{"n_layer": 9, "d_mlp": 768, "norm": "rmsnorm", "parallel_block": false, "init": "normal", "init_std_qkv": 0.0268, "optimizer": "muon_variant", "lr": 0.00703, "lr_mult_qkv": 0.7, "warmup_steps": 200, "train_tokens": 191800000}
Each number is 50 + 10 x the weight over its row's rms, rounded and kept within 0 to 99. Layers, rows and columns count from 0. The size before them is the row's rms in percent of the matrix's.

# layer 5 MLP up, 768x192, rms 0.123, rows 511-565, columns 64-127
111:55 57 51 45 55 56 56 60 67 66 43 54 31 57 47 45 52 31 63 49 46 63 59 64 45 53 52 57 56 57 65 60 39 51 49 52 58 54 63 43 50 50 60 54 38 43 39 50 56 64 38 68 42 33 66 67 62 51 48 60 33 59 61 61
096:57 56 52 49 35 44 43 37 43 59 49 31 47 55 45 44 55 58 67 44 42 49 51 23 54 49 53 59 45 45 48 54 43 37 34 50 58 36 41 33 46 55 39 45 44 56 54 45 41 50 48 50 43 45 47 44 49 67 45 60 45 51 60 40
096:47 53 44 71 53 44 42 53 52 54 46 47 61 42 34 50 49 58 58 46 39 56 59 44 54 38 51 65 55 41 59 60 45 46 51 48 51 60 52 66 51 58 56 39 52 52 60 56 49 56 48 37 41 17 54 46 58 46 42 62 56 65 71 54
113:61 42 39 51 50 42 58 49 61 72 49 48 68 47 57 49 49 54 42 45 60 62 51 48 54 52 53 55 46 70 49 50 60 51 61 46 46 49 47 49 39 32 35 43 52 56 55 50 52 36 58 45 38 47 47 71 65 41 46 40 49 64 40 44
095:61 47 57 73 52 79 46 46 48 61 40 60 23 40 55 60 41 44 53 42 56 43 67 61 48 39 46 62 55 59 38 45 42 49 50 50 54 59 52 41 43 67 59 42 47 59 43 53 50 49 58 51 58 57 70 38 53 73 54 58 58 47 36 65
098:64 48 35 67 71 46 28 36 54 51 46 53 60 65 50 58 37 56 47 46 47 52 51 40 46 64 41 55 51 45 46 39 37 35 65 33 61 48 63 54 31 36 64 42 56 60 58 44 49 67 38 49 53 51 49 51 50 51 78 56 47 40 57 39
122:53 67 45 51 38 59 48 56 41 66 26 57 32 54 52 30 52 42 47 41 52 58 44 42 49 55 64 51 45 50 57 38 54 46 43 63 43 69 65 47 52 52 49 41 35 47 32 51 61 69 39 46 46 62 44 53 43 47 46 49 36 35 52 53
104:62 64 53 43 37 53 53 39 36 71 48 44 51 49 51 72 73 66 57 41 48 77 47 56 57 49 60 52 43 60 48 48 40 49 37 51 60 58 49 44 52 74 37 50 51 51 62 66 52 46 51 40 45 48 46 43 55 34 50 58 47 57 46 52
102:41 55 43 31 43 42 51 63 51 57 46 53 53 42 37 55 48 55 58 61 54 45 54 40 37 61 61 49 56 50 32 55 56 63 55 45 38 58 31 48 48 56 38 44 34 53 56 68 56 35 18 74 50 45 58 42 59 49 48 57 57 52 48 45
107:64 60 43 61 59 39 53 51 58 52 52 42 49 51 49 62 43 43 55 49 49 47 47 41 45 34 37 52 57 34 48 53 48 36 63 39 47 55 45 60 40 45 54 65 36 46 59 51 41 55 62 41 35 45 50 57 68 34 33 30 47 28 59 45
096:38 39 44 64 63 57 46 48 44 52 48 57 54 44 58 48 45 40 57 78 40 65 54 39 48 55 58 44 52 42 43 54 33 72 36 48 77 54 41 46 60 64 49 65 53 41 45 57 54 56 37 49 62 36 48 49 59 44 38 25 53 24 43 54
102:51 33 51 47 44 58 63 45 64 54 58 38 60 47 61 48 50 49 70 35 49 42 48 41 56 57 44 57 57 50 41 37 55 49 51 56 44 44 56 52 51 62 51 47 51 53 60 53 62 47 70 34 56 54 48 47 64 46 63 34 57 59 45 55
104:46 46 41 51 48 65 63 46 59 66 38 42 51 33 69 54 52 48 55 55 48 46 54 56 28 55 41 57 61 51 33 54 53 39 40 50 36 53 55 54 57 33 59 53 41 40 50 48 48 44 46 36 45 50 55 41 55 60 60 53 39 61 34 23
096:42 41 39 42 34 63 41 60 65 51 58 48 36 34 54 38 53 45 49 57 57 35 47 44 45 45 55 53 45 52 49 48 57 48 66 53 58 43 39 54 47 64 39 45 57 55 51 28 45 45 65 45 62 47 42 65 47 49 47 49 56 58 49 52
088:40 43 38 46 58 43 49 47 50 60 66 61 53 58 62 44 43 49 54 50 49 49 58 58 34 39 39 40 35 62 37 49 33 52 40 61 29 58 34 61 52 29 58 31 46 39 59 73 66 49 60 53 46 54 43 47 55 46 64 50 47 45 58 35
092:33 63 63 42 70 54 46 62 65 48 40 51 50 66 58 37 54 43 67 45 56 63 58 39 51 55 44 45 44 67 43 51 48 40 53 43 31 40 33 49 34 58 53 55 69 78 46 52 43 34 50 49 49 50 48 47 59 51 54 46 49 47 53 48
102:43 38 53 61 52 36 32 37 50 57 61 46 46 64 40 62 47 46 37 51 49 68 61 41 47 61 50 48 34 42 57 53 49 51 60 49 49 53 57 43 50 51 43 70 51 47 56 41 65 44 43 46 63 36 24 37 51 46 39 38 44 35 46 39
104:39 51 49 49 71 65 46 55 34 61 43 42 61 51 53 57 54 55 56 45 29 53 51 51 47 44 38 67 44 51 41 35 54 66 49 48 48 55 66 41 45 31 38 58 51 56 36 51 53 54 52 60 52 33 52 54 52 52 57 35 64 52 48 49
099:45 58 44 57 27 53 65 55 58 49 56 39 50 62 53 56 38 73 60 44 53 56 57 48 54 42 38 54 62 58 46 71 37 51 45 46 32 68 65 43 57 49 43 69 52 67 51 41 49 43 57 61 57 59 53 45 51 40 51 56 45 30 56 61
102:56 60 46 52 43 37 42 45 57 57 49 48 42 43 31 46 42 57 42 42 57 46 55 50 64 53 43 45 51 49 61 62 42 58 42 45 61 50 46 53 41 35 50 59 46 54 54 51 47 44 48 56 44 30 47 57 71 60 53 33 60 55 46 39
097:62 44 27 46 49 49 53 36 39 50 46 45 43 57 45 41 40 45 54 36 47 50 57 51 58 49 43 60 52 67 57 48 56 48 42 45 42 69 44 60 35 53 47 62 64 53 69 37 53 47 55 57 51 37 60 39 45 52 61 53 44 43 50 52
097:51 50 49 52 58 55 58 52 72 50 54 64 48 49 54 54 41 28 60 46 54 32 48 60 40 56 57 64 51 52 54 46 56 51 48 43 56 66 42 45 46 76 58 67 39 64 52 61 56 55 47 39 35 51 57 40 48 63 53 44 30 57 54 38
091:37 57 44 53 42 54 46 68 39 55 50 52 72 66 46 56 55 50 62 49 42 49 36 60 52 67 62 40 45 29 47 37 54 58 51 62 50 44 56 55 39 61 54 59 41 33 48 52 60 66 45 48 41 46 53 56 55 33 69 30 71 55 38 41
102:40 63 46 48 44 53 69 45 41 52 47 33 58 60 43 40 42 48 57 56 58 63 61 36 27 54 41 64 44 36 52 34 37 62 68 29 49 47 42 52 53 41 66 53 57 50 53 42 52 37 61 58 35 46 29 67 56 59 56 59 40 55 62 49
108:62 45 41 68 58 65 28 66 46 45 60 37 39 48 61 46 45 42 65 63 46 50 48 35 57 43 55 46 57 55 50 51 39 41 52 44 28 53 44 46 66 38 28 46 36 27 41 47 69 56 48 54 60 54 55 20 40 52 59 40 56 31 43 47
100:65 78 63 53 43 50 54 59 42 36 55 38 43 40 51 56 42 54 66 48 50 66 50 61 33 45 64 45 66 57 60 53 43 50 47 64 51 57 70 45 51 50 57 43 46 55 74 45 50 79 62 53 44 45 38 38 43 51 70 51 54 63 46 52
103:44 46 46 64 54 69 35 33 32 57 45 50 47 34 67 46 41 62 66 38 54 49 40 53 48 55 59 53 44 60 47 40 56 67 52 40 41 46 40 43 39 48 59 48 54 40 48 43 54 50 57 74 43 60 37 33 40 58 53 46 59 52 65 46
103:50 55 40 45 44 45 59 38 72 58 39 28 56 27 44 45 48 34 58 47 39 52 68 46 45 48 33 59 61 55 51 54 58 40 52 36 42 57 61 60 45 40 54 72 56 50 50 41 53 55 50 69 41 38 48 50 59 22 51 44 38 27 51 59
109:48 59 40 59 45 62 51 58 55 49 45 42 44 49 42 51 43 75 42 47 53 66 44 39 48 59 59 52 43 31 54 50 64 56 58 50 45 53 58 40 48 43 50 50 47 53 60 52 51 55 48 39 61 26 32 42 44 56 50 54 65 48 42 58
110:43 51 63 66 66 59 57 50 48 45 66 63 49 69 44 31 58 53 72 51 46 64 45 55 36 48 64 50 58 61 60 63 58 58 41 45 51 54 52 48 43 63 66 47 52 52 73 37 61 58 54 55 45 68 53 54 52 36 60 53 42 39 50 68
103:49 47 55 56 61 51 57 57 54 45 35 41 58 46 70 44 46 27 53 48 42 34 80 54 44 45 58 50 73 65 41 59 54 40 58 46 47 71 53 38 62 46 45 51 47 58 66 54 54 52 44 56 63 43 34 57 41 38 49 43 55 43 45 43
088:60 49 46 56 51 71 47 48 72 35 48 54 63 63 32 49 54 41 72 44 65 47 53 43 35 51 46 63 70 62 69 49 61 43 42 45 55 55 55 43 41 49 60 35 30 41 63 70 50 39 60 49 45 52 49 50 56 44 40 63 52 40 53 56
095:48 69 61 51 31 42 39 48 52 69 45 61 57 84 39 55 48 45 57 57 47 53 69 53 40 40 60 55 60 63 54 60 48 42 56 65 61 49 50 66 38 40 50 38 51 62 72 31 58 52 62 75 62 39 35 51 57 36 47 51 42 52 46 55
102:47 64 48 58 56 34 39 40 54 57 57 46 56 40 58 51 45 50 59 45 46 52 49 53 47 53 58 53 54 59 41 40 38 68 71 58 55 57 37 44 38 48 38 38 44 53 43 44 49 67 35 59 36 30 38 37 47 64 53 64 43 60 45 52
111:51 67 42 41 56 66 65 39 68 54 50 29 43 63 64 37 48 62 51 56 46 55 39 51 64 61 42 52 40 63 46 66 65 52 41 32 55 68 57 46 43 42 35 45 52 36 47 44 52 63 39 53 43 44 61 35 64 54 43 57 47 50 37 59
107:44 50 45 57 47 56 54 55 46 52 46 58 48 37 58 41 41 29 34 54 55 37 48 59 39 46 42 52 37 52 63 55 64 71 22 59 51 63 64 36 40 55 58 67 48 40 53 63 42 65 69 62 66 20 58 50 40 39 46 49 57 48 51 47
089:32 48 64 26 52 70 49 44 45 45 43 55 44 41 60 35 50 36 48 50 33 61 49 57 39 58 73 65 37 55 25 68 41 41 41 35 45 45 58 70 48 59 71 46 45 49 50 57 43 58 52 40 58 47 64 32 50 42 48 58 43 30 46 46
090:57 54 62 46 53 55 36 49 54 59 68 34 43 45 47 59 74 46 71 59 52 40 56 70 64 45 38 53 46 55 38 44 58 34 62 48 33 42 42 42 39 47 68 49 65 45 53 51 63 43 48 44 38 41 56 44 47 41 74 55 55 54 53 38
109:35 41 54 61 54 60 49 55 57 64 44 48 52 62 34 66 54 64 56 35 51 55 60 44 36 44 49 52 54 57 41 60 44 43 59 51 48 47 43 59 61 53 65 49 46 56 47 52 76 58 51 59 66 47 59 46 38 64 34 64 58 52 42 33
105:36 43 40 60 47 22 39 47 44 71 52 45 33 58 40 40 35 42 46 49 55 56 62 57 47 66 41 43 54 52 71 64 59 61 67 45 47 51 61 36 49 48 44 52 55 63 49 41 45 53 39 42 64 60 54 53 56 43 33 48 81 47 40 46
090:50 57 58 55 48 56 59 50 46 63 48 49 39 34 47 64 57 44 46 49 62 51 54 68 42 34 59 41 39 70 43 33 44 51 66 40 48 56 34 46 46 41 66 41 58 52 54 56 54 49 63 50 55 41 45 59 50 36 49 53 38 67 47 43
091:48 62 34 40 46 66 47 53 38 51 46 56 55 60 51 41 58 25 60 65 61 63 46 40 48 48 56 62 41 51 47 53 61 42 60 53 44 28 40 55 59 48 52 44 76 40 60 35 50 37 54 50 47 57 53 49 42 63 41 52 37 49 52 49
109:55 39 34 62 74 44 51 44 62 36 45 54 60 58 49 59 50 47 67 59 21 48 48 49 56 66 62 40 51 60 45 55 51 45 39 38 38 55 58 55 38 44 37 66 38 67 61 37 49 40 38 37 45 49 41 51 51 39 36 57 47 57 45 34
110:59 46 53 52 56 61 56 40 41 55 51 59 44 45 39 57 57 47 49 57 35 37 52 49 38 59 45 40 53 61 45 50 51 51 62 39 56 37 54 47 51 44 58 56 72 56 44 51 47 42 49 63 48 70 47 33 47 39 51 43 45 52 80 40
108:60 52 38 38 57 32 51 53 47 48 43 61 61 55 61 49 58 34 41 78 54 54 61 55 51 58 42 44 62 49 53 45 49 41 55 47 42 52 56 48 56 59 51 45 59 42 49 31 71 52 57 55 39 51 47 59 58 26 38 39 48 52 53 61
110:54 40 51 57 55 66 40 42 40 53 48 43 60 47 56 44 49 45 41 47 34 52 69 34 56 39 20 35 52 54 55 54 56 47 42 34 45 48 59 39 55 52 36 34 62 39 63 30 50 61 47 50 39 52 52 48 36 53 58 45 55 58 57 47
093:64 51 42 53 58 46 51 45 27 59 58 48 60 40 67 46 52 55 65 55 35 58 58 31 46 60 61 51 56 24 39 51 52 54 41 43 67 56 48 47 43 58 61 69 56 64 54 46 58 57 62 46 43 32 51 36 49 44 27 50 29 51 52 57
088:54 56 52 57 54 50 74 62 51 65 38 46 53 47 46 43 62 59 39 57 46 60 47 34 66 71 22 52 42 41 56 69 51 51 37 32 38 53 49 48 70 55 28 56 45 36 58 42 63 53 55 38 40 45 74 50 65 43 28 56 56 60 36 45
094:39 52 55 47 41 49 37 58 61 29 35 52 35 47 46 64 58 35 52 48 41 47 56 42 41 51 50 62 65 30 63 65 40 60 50 44 43 60 43 43 44 44 42 57 42 45 41 40 30 44 58 66 52 48 49 36 42 55 45 74 47 39 39 60
095:49 24 45 69 65 44 58 37 59 44 64 54 46 43 66 43 48 54 52 49 79 34 69 56 46 51 64 66 54 46 55 40 64 50 62 49 65 47 61 37 59 48 54 54 46 45 61 54 55 61 48 40 49 59 46 44 53 49 50 51 62 52 47 56
098:65 52 58 56 64 32 46 49 30 54 49 47 23 50 56 20 71 57 49 30 61 48 63 41 43 40 48 45 48 27 54 52 52 49 41 50 48 51 38 53 49 53 53 54 38 43 37 32 55 55 37 49 69 58 66 45 46 48 46 46 62 50 56 66
095:38 46 28 37 64 54 49 47 66 46 40 46 52 81 53 35 43 55 62 38 36 48 58 54 61 47 46 54 52 50 49 29 50 50 53 39 60 50 51 42 44 43 52 48 31 52 57 62 74 58 44 42 41 47 49 58 51 43 54 50 32 51 65 54
105:44 39 54 47 44 51 45 68 51 51 66 61 62 44 53 55 67 57 47 63 55 55 49 54 46 48 41 45 40 51 59 32 50 54 39 41 65 55 44 50 48 47 62 50 44 56 44 67 65 44 56 34 37 41 37 53 66 57 65 42 47 39 49 55
100:50 44 56 44 46 37 33 51 57 63 46 43 52 56 61 36 67 51 69 39 42 61 33 50 38 46 63 46 72 50 52 32 52 53 49 56 59 41 72 40 55 62 64 46 33 57 47 34 71 77 80 44 55 44 44 29 43 66 44 44 42 46 49 28
106:60 44 52 42 65 54 42 44 55 45 53 67 52 49 40 37 46 31 58 49 58 72 30 55 40 56 58 64 47 55 47 40 57 42 46 44 43 58 61 61 49 48 58 62 54 50 50 33 55 48 59 68 39 58 58 39 60 70 54 56 55 43 57 66
# layer 5 MLP down (transposed), 768x192, rms 0.0601, rows 511-564, columns 64-127
109:53 46 34 48 64 55 43 65 55 48 39 59 56 53 63 46 49 39 48 49 28 35 36 42 32 49 55 56 63 36 32 52 47 45 73 80 54 46 47 66 53 47 64 59 39 44 57 33 56 39 39 50 58 65 48 51 33 54 50 55 40 62 54 44
093:62 60 46 42 42 40 30 49 30 59 46 70 41 46 41 67 66 24 45 69 52 40 46 68 51 55 59 55 59 50 51 49 51 20 58 55 49 87 59 63 54 44 71 58 39 64 55 59 58 51 44 53 51 47 54 39 54 56 51 59 43 72 62 46
095:46 52 63 47 41 39 59 36 41 55 49 41 45 51 58 34 52 44 59 54 54 50 56 45 60 61 55 22 54 55 29 46 51 62 58 61 50 46 45 47 67 41 59 49 52 64 29 16 61 51 53 55 49 36 40 48 59 49 55 51 58 53 50 47
111:39 47 52 68 30 59 44 55 56 61 49 60 42 51 43 55 47 55 43 38 33 68 64 54 44 56 48 47 49 37 41 38 38 45 45 31 56 41 58 29 42 42 65 50 58 59 35 60 55 67 63 45 67 44 45 52 39 37 56 70 67 42 47 49
081:41 40 33 34 54 58 45 44 31 50 41 57 55 51 51 64 45 47 60 45 46 60 55 45 58 69 37 33 39 28 59 56 48 55 55 52 47 51 45 41 58 44 39 52 49 52 61 54 67 52 65 36 57 45 51 66 39 46 69 51 59 45 53 43
091:56 53 40 46 64 51 57 58 68 41 62 51 39 53 46 50 54 46 54 37 42 68 30 31 36 82 51 42 32 45 49 58 41 32 41 47 46 37 52 40 49 55 41 58 59 43 65 72 43 45 44 56 68 38 47 36 59 41 51 55 69 66 49 47
130:49 59 67 60 41 55 46 55 44 53 59 71 44 73 43 53 55 44 63 59 47 43 31 51 52 51 53 57 52 54 57 57 33 61 46 53 46 50 45 49 61 49 34 68 61 50 64 43 35 46 46 48 58 48 35 46 43 62 42 82 48 38 58 36
105:53 51 59 45 47 58 58 40 53 43 41 58 61 48 39 44 41 41 59 35 56 40 48 46 63 46 36 65 56 53 58 47 43 32 48 51 46 56 54 37 44 63 50 70 59 48 44 45 46 56 46 50 43 67 56 61 59 44 37 36 68 47 46 69
103:57 64 56 53 44 52 44 57 58 56 40 50 38 48 48 37 53 45 37 44 40 60 47 64 53 49 56 49 52 55 56 60 50 39 54 55 46 49 45 58 51 55 59 43 24 44 58 31 44 39 69 52 17 65 50 43 41 50 42 52 41 50 59 51
108:61 46 39 49 42 50 56 46 50 59 48 47 65 42 30 60 56 60 53 68 34 61 57 52 38 51 63 28 47 41 46 36 52 50 37 55 51 29 40 42 60 51 44 56 68 55 46 51 53 44 53 44 62 56 35 62 40 44 58 55 77 57 43 50
092:56 61 44 74 57 40 45 73 46 45 63 52 43 67 59 62 64 59 55 30 49 38 49 48 49 38 43 42 44 42 53 59 31 47 44 51 57 63 52 61 45 52 59 57 44 48 52 52 38 64 38 54 69 50 44 56 51 62 62 45 62 34 56 34
104:65 56 50 57 61 46 46 61 70 11 58 45 53 53 44 54 50 59 47 50 62 46 46 55 53 27 45 35 69 39 60 50 57 49 45 50 50 43 53 43 53 55 55 56 43 56 59 41 57 50 41 75 46 59 26 51 42 59 45 42 61 50 44 48
106:38 55 55 30 54 35 55 52 44 46 52 47 29 42 38 52 58 47 62 61 59 52 26 46 48 43 52 41 55 52 49 50 51 49 47 47 56 44 28 60 48 64 27 25 63 54 27 65 58 45 60 47 54 54 48 57 70 44 49 50 63 38 50 58
081:53 50 50 55 65 45 42 63 50 64 32 62 51 47 52 55 48 53 60 50 41 54 72 48 61 53 37 67 62 54 44 21 48 45 49 41 37 56 56 53 37 42 55 46 51 62 56 67 63 51 47 40 46 65 59 48 47 47 46 57 48 39 49 43
095:54 54 58 44 67 37 38 47 73 35 41 45 45 68 25 45 68 38 69 58 43 50 60 49 36 44 61 46 53 41 38 34 52 51 51 54 65 61 48 44 51 41 50 53 52 42 51 51 45 78 61 49 59 62 43 39 64 69 32 52 46 47 64 51
092:78 34 40 40 42 47 57 47 53 27 63 52 51 39 49 74 45 46 31 30 46 49 39 41 53 60 59 44 45 56 38 43 53 55 55 47 59 51 54 40 50 28 64 65 60 55 35 66 59 61 61 42 51 53 51 40 39 42 45 23 43 42 30 44
103:49 63 38 67 46 46 44 59 61 59 59 48 32 39 69 51 34 70 47 47 38 48 47 69 40 47 44 57 26 52 48 54 69 57 44 33 51 51 40 54 48 54 37 53 49 52 42 38 31 45 53 55 62 44 46 39 54 48 47 49 60 42 53 75
099:50 41 46 63 54 44 49 46 50 51 62 46 48 40 43 50 50 67 61 62 56 60 46 39 38 46 43 32 46 61 49 37 67 62 34 36 57 32 32 45 52 51 47 41 59 51 41 36 63 30 52 54 58 47 48 66 63 33 35 39 55 51 38 59
098:38 33 61 44 67 56 48 45 46 54 52 42 41 35 53 55 58 60 49 52 48 62 70 53 55 68 55 55 59 41 27 62 73 49 69 47 44 31 55 55 53 53 51 49 44 44 73 49 45 57 55 47 54 44 40 55 64 38 51 57 63 59 42 57
107:50 61 55 54 45 61 51 53 39 76 54 48 63 52 59 49 42 59 35 40 43 44 29 47 61 31 46 60 48 47 53 42 58 55 55 47 52 38 42 72 77 36 38 50 63 44 34 38 36 33 47 33 52 51 46 35 31 36 37 53 53 54 62 50
103:39 59 52 33 86 50 26 54 59 36 44 43 54 49 47 44 46 45 58 63 39 47 51 37 50 47 37 57 45 54 39 35 55 41 47 58 66 38 33 62 48 48 54 28 67 34 42 40 54 35 60 62 44 50 50 45 42 62 46 52 43 35 57 49
079:61 39 53 66 45 55 31 44 39 58 57 59 46 41 42 44 40 73 60 58 68 59 47 58 36 48 37 45 33 50 50 32 52 41 35 46 52 45 63 38 38 40 42 49 44 66 52 50 35 55 78 75 62 59 46 49 44 40 36 43 39 44 52 31
085:67 48 54 27 45 33 49 60 65 46 49 59 39 53 37 40 47 58 41 58 40 47 54 58 64 50 43 55 40 26 49 16 60 53 39 48 48 32 45 44 41 51 31 46 55 63 59 37 37 48 40 58 58 54 48 69 67 50 50 75 55 49 50 47
102:30 41 36 35 48 53 48 47 38 45 41 46 41 41 34 58 59 47 52 39 24 51 49 58 53 37 62 57 54 71 40 63 41 36 57 49 55 39 47 47 50 57 42 44 45 61 49 42 54 57 43 51 53 60 57 44 45 38 40 57 54 63 52 52
106:41 34 48 41 31 46 48 56 52 42 74 60 43 38 45 65 56 62 53 70 42 54 59 54 48 61 50 36 47 51 64 60 59 63 44 64 42 53 35 38 46 62 54 45 51 60 59 59 48 51 27 60 42 50 45 63 65 51 56 65 40 53 54 54
098:42 51 47 65 44 63 47 49 36 73 60 48 55 53 65 53 63 39 37 35 61 55 48 56 68 53 52 62 46 54 57 51 41 44 49 60 67 77 49 47 46 46 56 67 42 50 45 44 52 61 44 48 65 43 56 41 63 50 24 42 47 49 45 41
106:43 59 50 46 48 42 46 50 46 56 72 60 31 31 57 65 38 64 69 41 48 52 44 33 52 29 46 45 61 57 45 59 54 48 37 44 40 44 37 29 38 42 50 54 39 44 56 39 50 32 50 40 55 42 50 60 45 62 41 62 53 43 58 45
103:38 45 26 46 48 46 63 50 53 57 52 50 37 66 54 42 54 45 44 34 61 59 55 42 52 43 51 41 46 48 50 51 58 51 70 61 61 56 50 47 59 38 46 42 68 53 26 61 65 57 36 48 31 66 51 55 48 71 48 53 63 51 46 62
113:39 65 30 39 55 40 55 50 50 62 48 54 44 44 52 41 48 48 34 46 49 66 54 53 63 45 38 67 55 47 44 53 57 37 53 53 54 65 54 52 45 49 56 47 55 39 56 56 40 68 51 43 39 57 44 46 50 33 39 44 61 46 55 55
122:73 42 59 47 38 59 39 41 47 52 42 45 69 70 61 51 49 48 33 43 34 43 42 47 50 53 44 55 65 47 70 52 31 42 49 55 55 59 57 53 47 54 46 53 44 56 50 51 52 57 50 44 56 40 35 26 39 65 48 32 57 56 30 54
101:55 49 43 56 58 25 53 45 51 70 75 55 44 53 70 37 57 33 62 44 43 39 37 63 45 64 72 47 48 59 53 52 53 58 41 53 47 49 63 57 60 52 69 52 35 56 41 60 39 43 54 41 49 41 39 52 50 50 45 54 48 53 55 67
085:72 57 49 53 50 46 44 38 52 54 32 59 53 50 41 53 38 51 36 59 56 42 54 66 47 50 64 45 25 53 39 41 64 46 44 63 53 46 60 47 40 33 45 46 54 65 57 44 51 56 43 44 53 51 47 42 54 37 54 34 41 69 54 65
092:56 56 52 54 51 43 44 67 41 39 48 33 47 52 46 30 55 50 37 60 48 38 59 48 54 39 37 55 60 58 54 38 40 51 37 39 39 39 60 54 60 42 47 44 45 55 38 42 55 39 55 43 40 48 39 42 55 54 59 56 57 22 43 52
103:36 52 70 62 35 74 41 61 53 57 47 66 26 50 40 43 50 50 51 66 54 36 30 45 53 43 58 43 52 53 57 52 45 30 56 60 55 50 65 52 48 42 41 60 57 40 63 52 54 31 36 35 52 58 30 66 47 30 54 45 60 48 57 54
120:56 54 48 58 30 37 32 55 50 67 52 52 44 73 49 66 61 26 48 46 47 40 43 61 77 53 76 60 44 44 57 40 49 62 55 54 64 58 43 50 43 42 51 58 35 54 37 53 49 46 56 57 32 59 64 54 57 53 41 45 53 51 50 53
106:53 54 53 52 42 66 61 55 34 57 65 36 70 42 47 49 48 34 49 41 64 55 57 54 23 54 45 50 42 55 47 54 56 63 46 41 54 43 67 44 64 43 55 61 58 59 50 33 65 40 59 42 60 34 56 68 58 43 57 47 58 34 52 27
084:62 53 51 58 61 59 52 56 42 32 49 60 62 64 45 58 42 30 38 45 46 48 46 47 51 54 66 50 54 52 29 34 58 60 47 66 44 33 70 40 55 56 59 47 55 49 45 54 44 55 52 66 44 54 61 44 27 62 40 61 53 60 55 53
081:51 38 45 58 46 44 72 22 41 40 46 49 68 46 42 52 46 49 59 72 46 51 48 34 45 43 43 51 51 34 62 57 45 77 38 69 41 49 48 63 66 61 55 55 48 49 60 42 38 42 56 50 44 41 51 47 39 47 57 61 52 43 42 35
111:56 41 57 40 55 58 47 51 56 44 56 39 54 38 53 32 64 62 49 54 42 52 53 55 52 54 47 46 51 48 55 49 46 65 58 58 55 53 18 67 53 31 49 40 58 42 75 63 36 43 57 47 52 41 28 59 45 58 41 57 50 38 48 43
100:63 34 53 45 57 57 52 60 42 44 58 50 46 57 51 49 37 49 49 52 48 67 37 40 76 43 40 53 49 52 48 64 40 56 56 63 54 50 52 36 53 64 66 77 48 63 68 54 47 65 48 48 63 64 48 59 33 34 48 51 58 68 56 39
080:55 49 41 35 48 51 53 63 53 42 56 63 42 60 42 43 52 46 58 55 70 58 57 21 62 53 55 47 72 45 40 42 61 49 38 71 63 58 61 52 66 56 46 37 37 48 54 61 59 35 54 61 40 58 42 58 41 46 52 73 59 40 48 44
088:50 38 65 41 54 48 56 45 50 41 48 69 59 39 54 51 42 49 40 51 55 32 52 50 67 52 52 56 54 48 50 67 54 47 41 53 42 53 48 42 28 52 44 39 46 42 59 60 49 51 32 35 54 58 47 51 61 44 56 50 52 57 47 41
101:61 26 43 58 45 51 41 58 47 52 52 46 50 47 71 38 63 53 38 27 44 67 54 51 59 45 37 58 61 40 61 40 48 46 65 26 57 46 47 31 55 45 56 62 33 54 53 42 57 46 63 61 55 52 50 43 47 65 54 34 46 47 35 62
123:40 54 39 52 37 48 67 53 32 44 48 45 42 46 25 41 39 42 52 56 63 54 55 38 50 41 38 55 51 49 43 46 67 35 64 47 27 36 35 44 51 60 54 40 58 46 39 52 63 47 80 51 47 53 36 54 71 43 47 38 58 63 44 52
105:35 59 52 43 50 50 65 29 38 71 50 61 43 43 55 53 42 50 63 38 39 60 71 52 42 49 55 60 58 63 49 62 54 57 43 65 49 64 46 60 39 29 51 61 42 52 46 42 36 51 55 59 63 33 33 42 44 52 37 62 53 64 48 69
106:58 54 71 43 65 31 65 50 61 37 60 53 42 44 40 62 48 68 46 76 54 57 58 56 59 53 51 47 51 43 66 41 55 51 42 64 62 54 41 56 40 55 55 42 66 43 47 47 57 52 61 49 47 45 63 59 70 61 51 63 45 56 52 55
085:50 51 38 38 69 69 54 39 48 62 55 44 61 39 56 54 51 55 63 55 60 62 63 50 55 57 65 34 39 50 44 46 45 50 73 42 55 57 57 42 52 40 45 32 56 55 46 59 44 77 34 60 45 63 45 57 45 52 68 40 58 60 48 47
084:43 50 61 49 48 57 50 62 69 40 49 30 62 45 61 41 40 52 60 35 54 51 55 49 46 61 71 49 61 52 39 70 56 69 60 62 56 27 55 54 23 45 67 38 55 54 51 61 54 54 27 57 41 45 65 66 41 50 44 31 56 59 64 58
092:43 57 40 32 63 58 56 53 50 53 50 61 62 39 47 38 28 32 46 55 53 41 50 42 61 45 39 59 33 56 46 49 35 56 50 42 45 43 46 37 57 36 49 58 54 64 50 55 47 73 57 50 51 61 55 48 43 49 59 54 43 39 40 44
090:59 79 49 33 66 40 64 51 58 49 50 65 40 46 44 41 54 43 66 48 47 36 45 59 45 41 54 44 36 58 52 57 44 26 46 60 51 50 44 61 43 52 49 61 41 47 40 53 30 75 64 52 52 70 51 56 47 58 42 39 47 55 49 35
095:52 31 56 47 67 57 42 46 64 55 54 52 39 48 27 40 44 52 44 43 33 60 53 58 51 52 50 68 42 68 55 48 24 52 56 44 40 55 55 51 60 51 44 50 63 76 63 60 35 47 45 59 46 49 57 49 52 50 49 52 58 36 46 36
092:54 37 49 44 54 49 43 52 66 58 57 57 50 38 63 51 70 52 52 50 49 21 45 48 50 52 44 49 67 70 49 58 47 57 48 49 40 48 52 62 66 56 56 69 52 50 40 37 39 48 59 62 63 55 43 28 43 49 33 33 75 43 59 40
102:63 67 57 38 50 49 58 54 40 52 52 52 44 69 41 48 53 46 64 57 46 33 43 54 46 42 58 46 55 37 58 62 43 35 45 43 41 30 48 42 47 49 59 27 53 43 48 39 57 57 52 56 61 32 41 64 57 66 38 50 46 35 51 48
103:45 44 49 47 66 44 69 51 56 59 58 44 46 52 38 59 45 40 49 57 47 51 47 43 58 51 47 42 46 62 43 57 43 52 51 34 58 54 41 60 59 48 47 40 59 37 56 60 47 41 52 54 47 55 48 65 56 36 39 62 38 53 68 70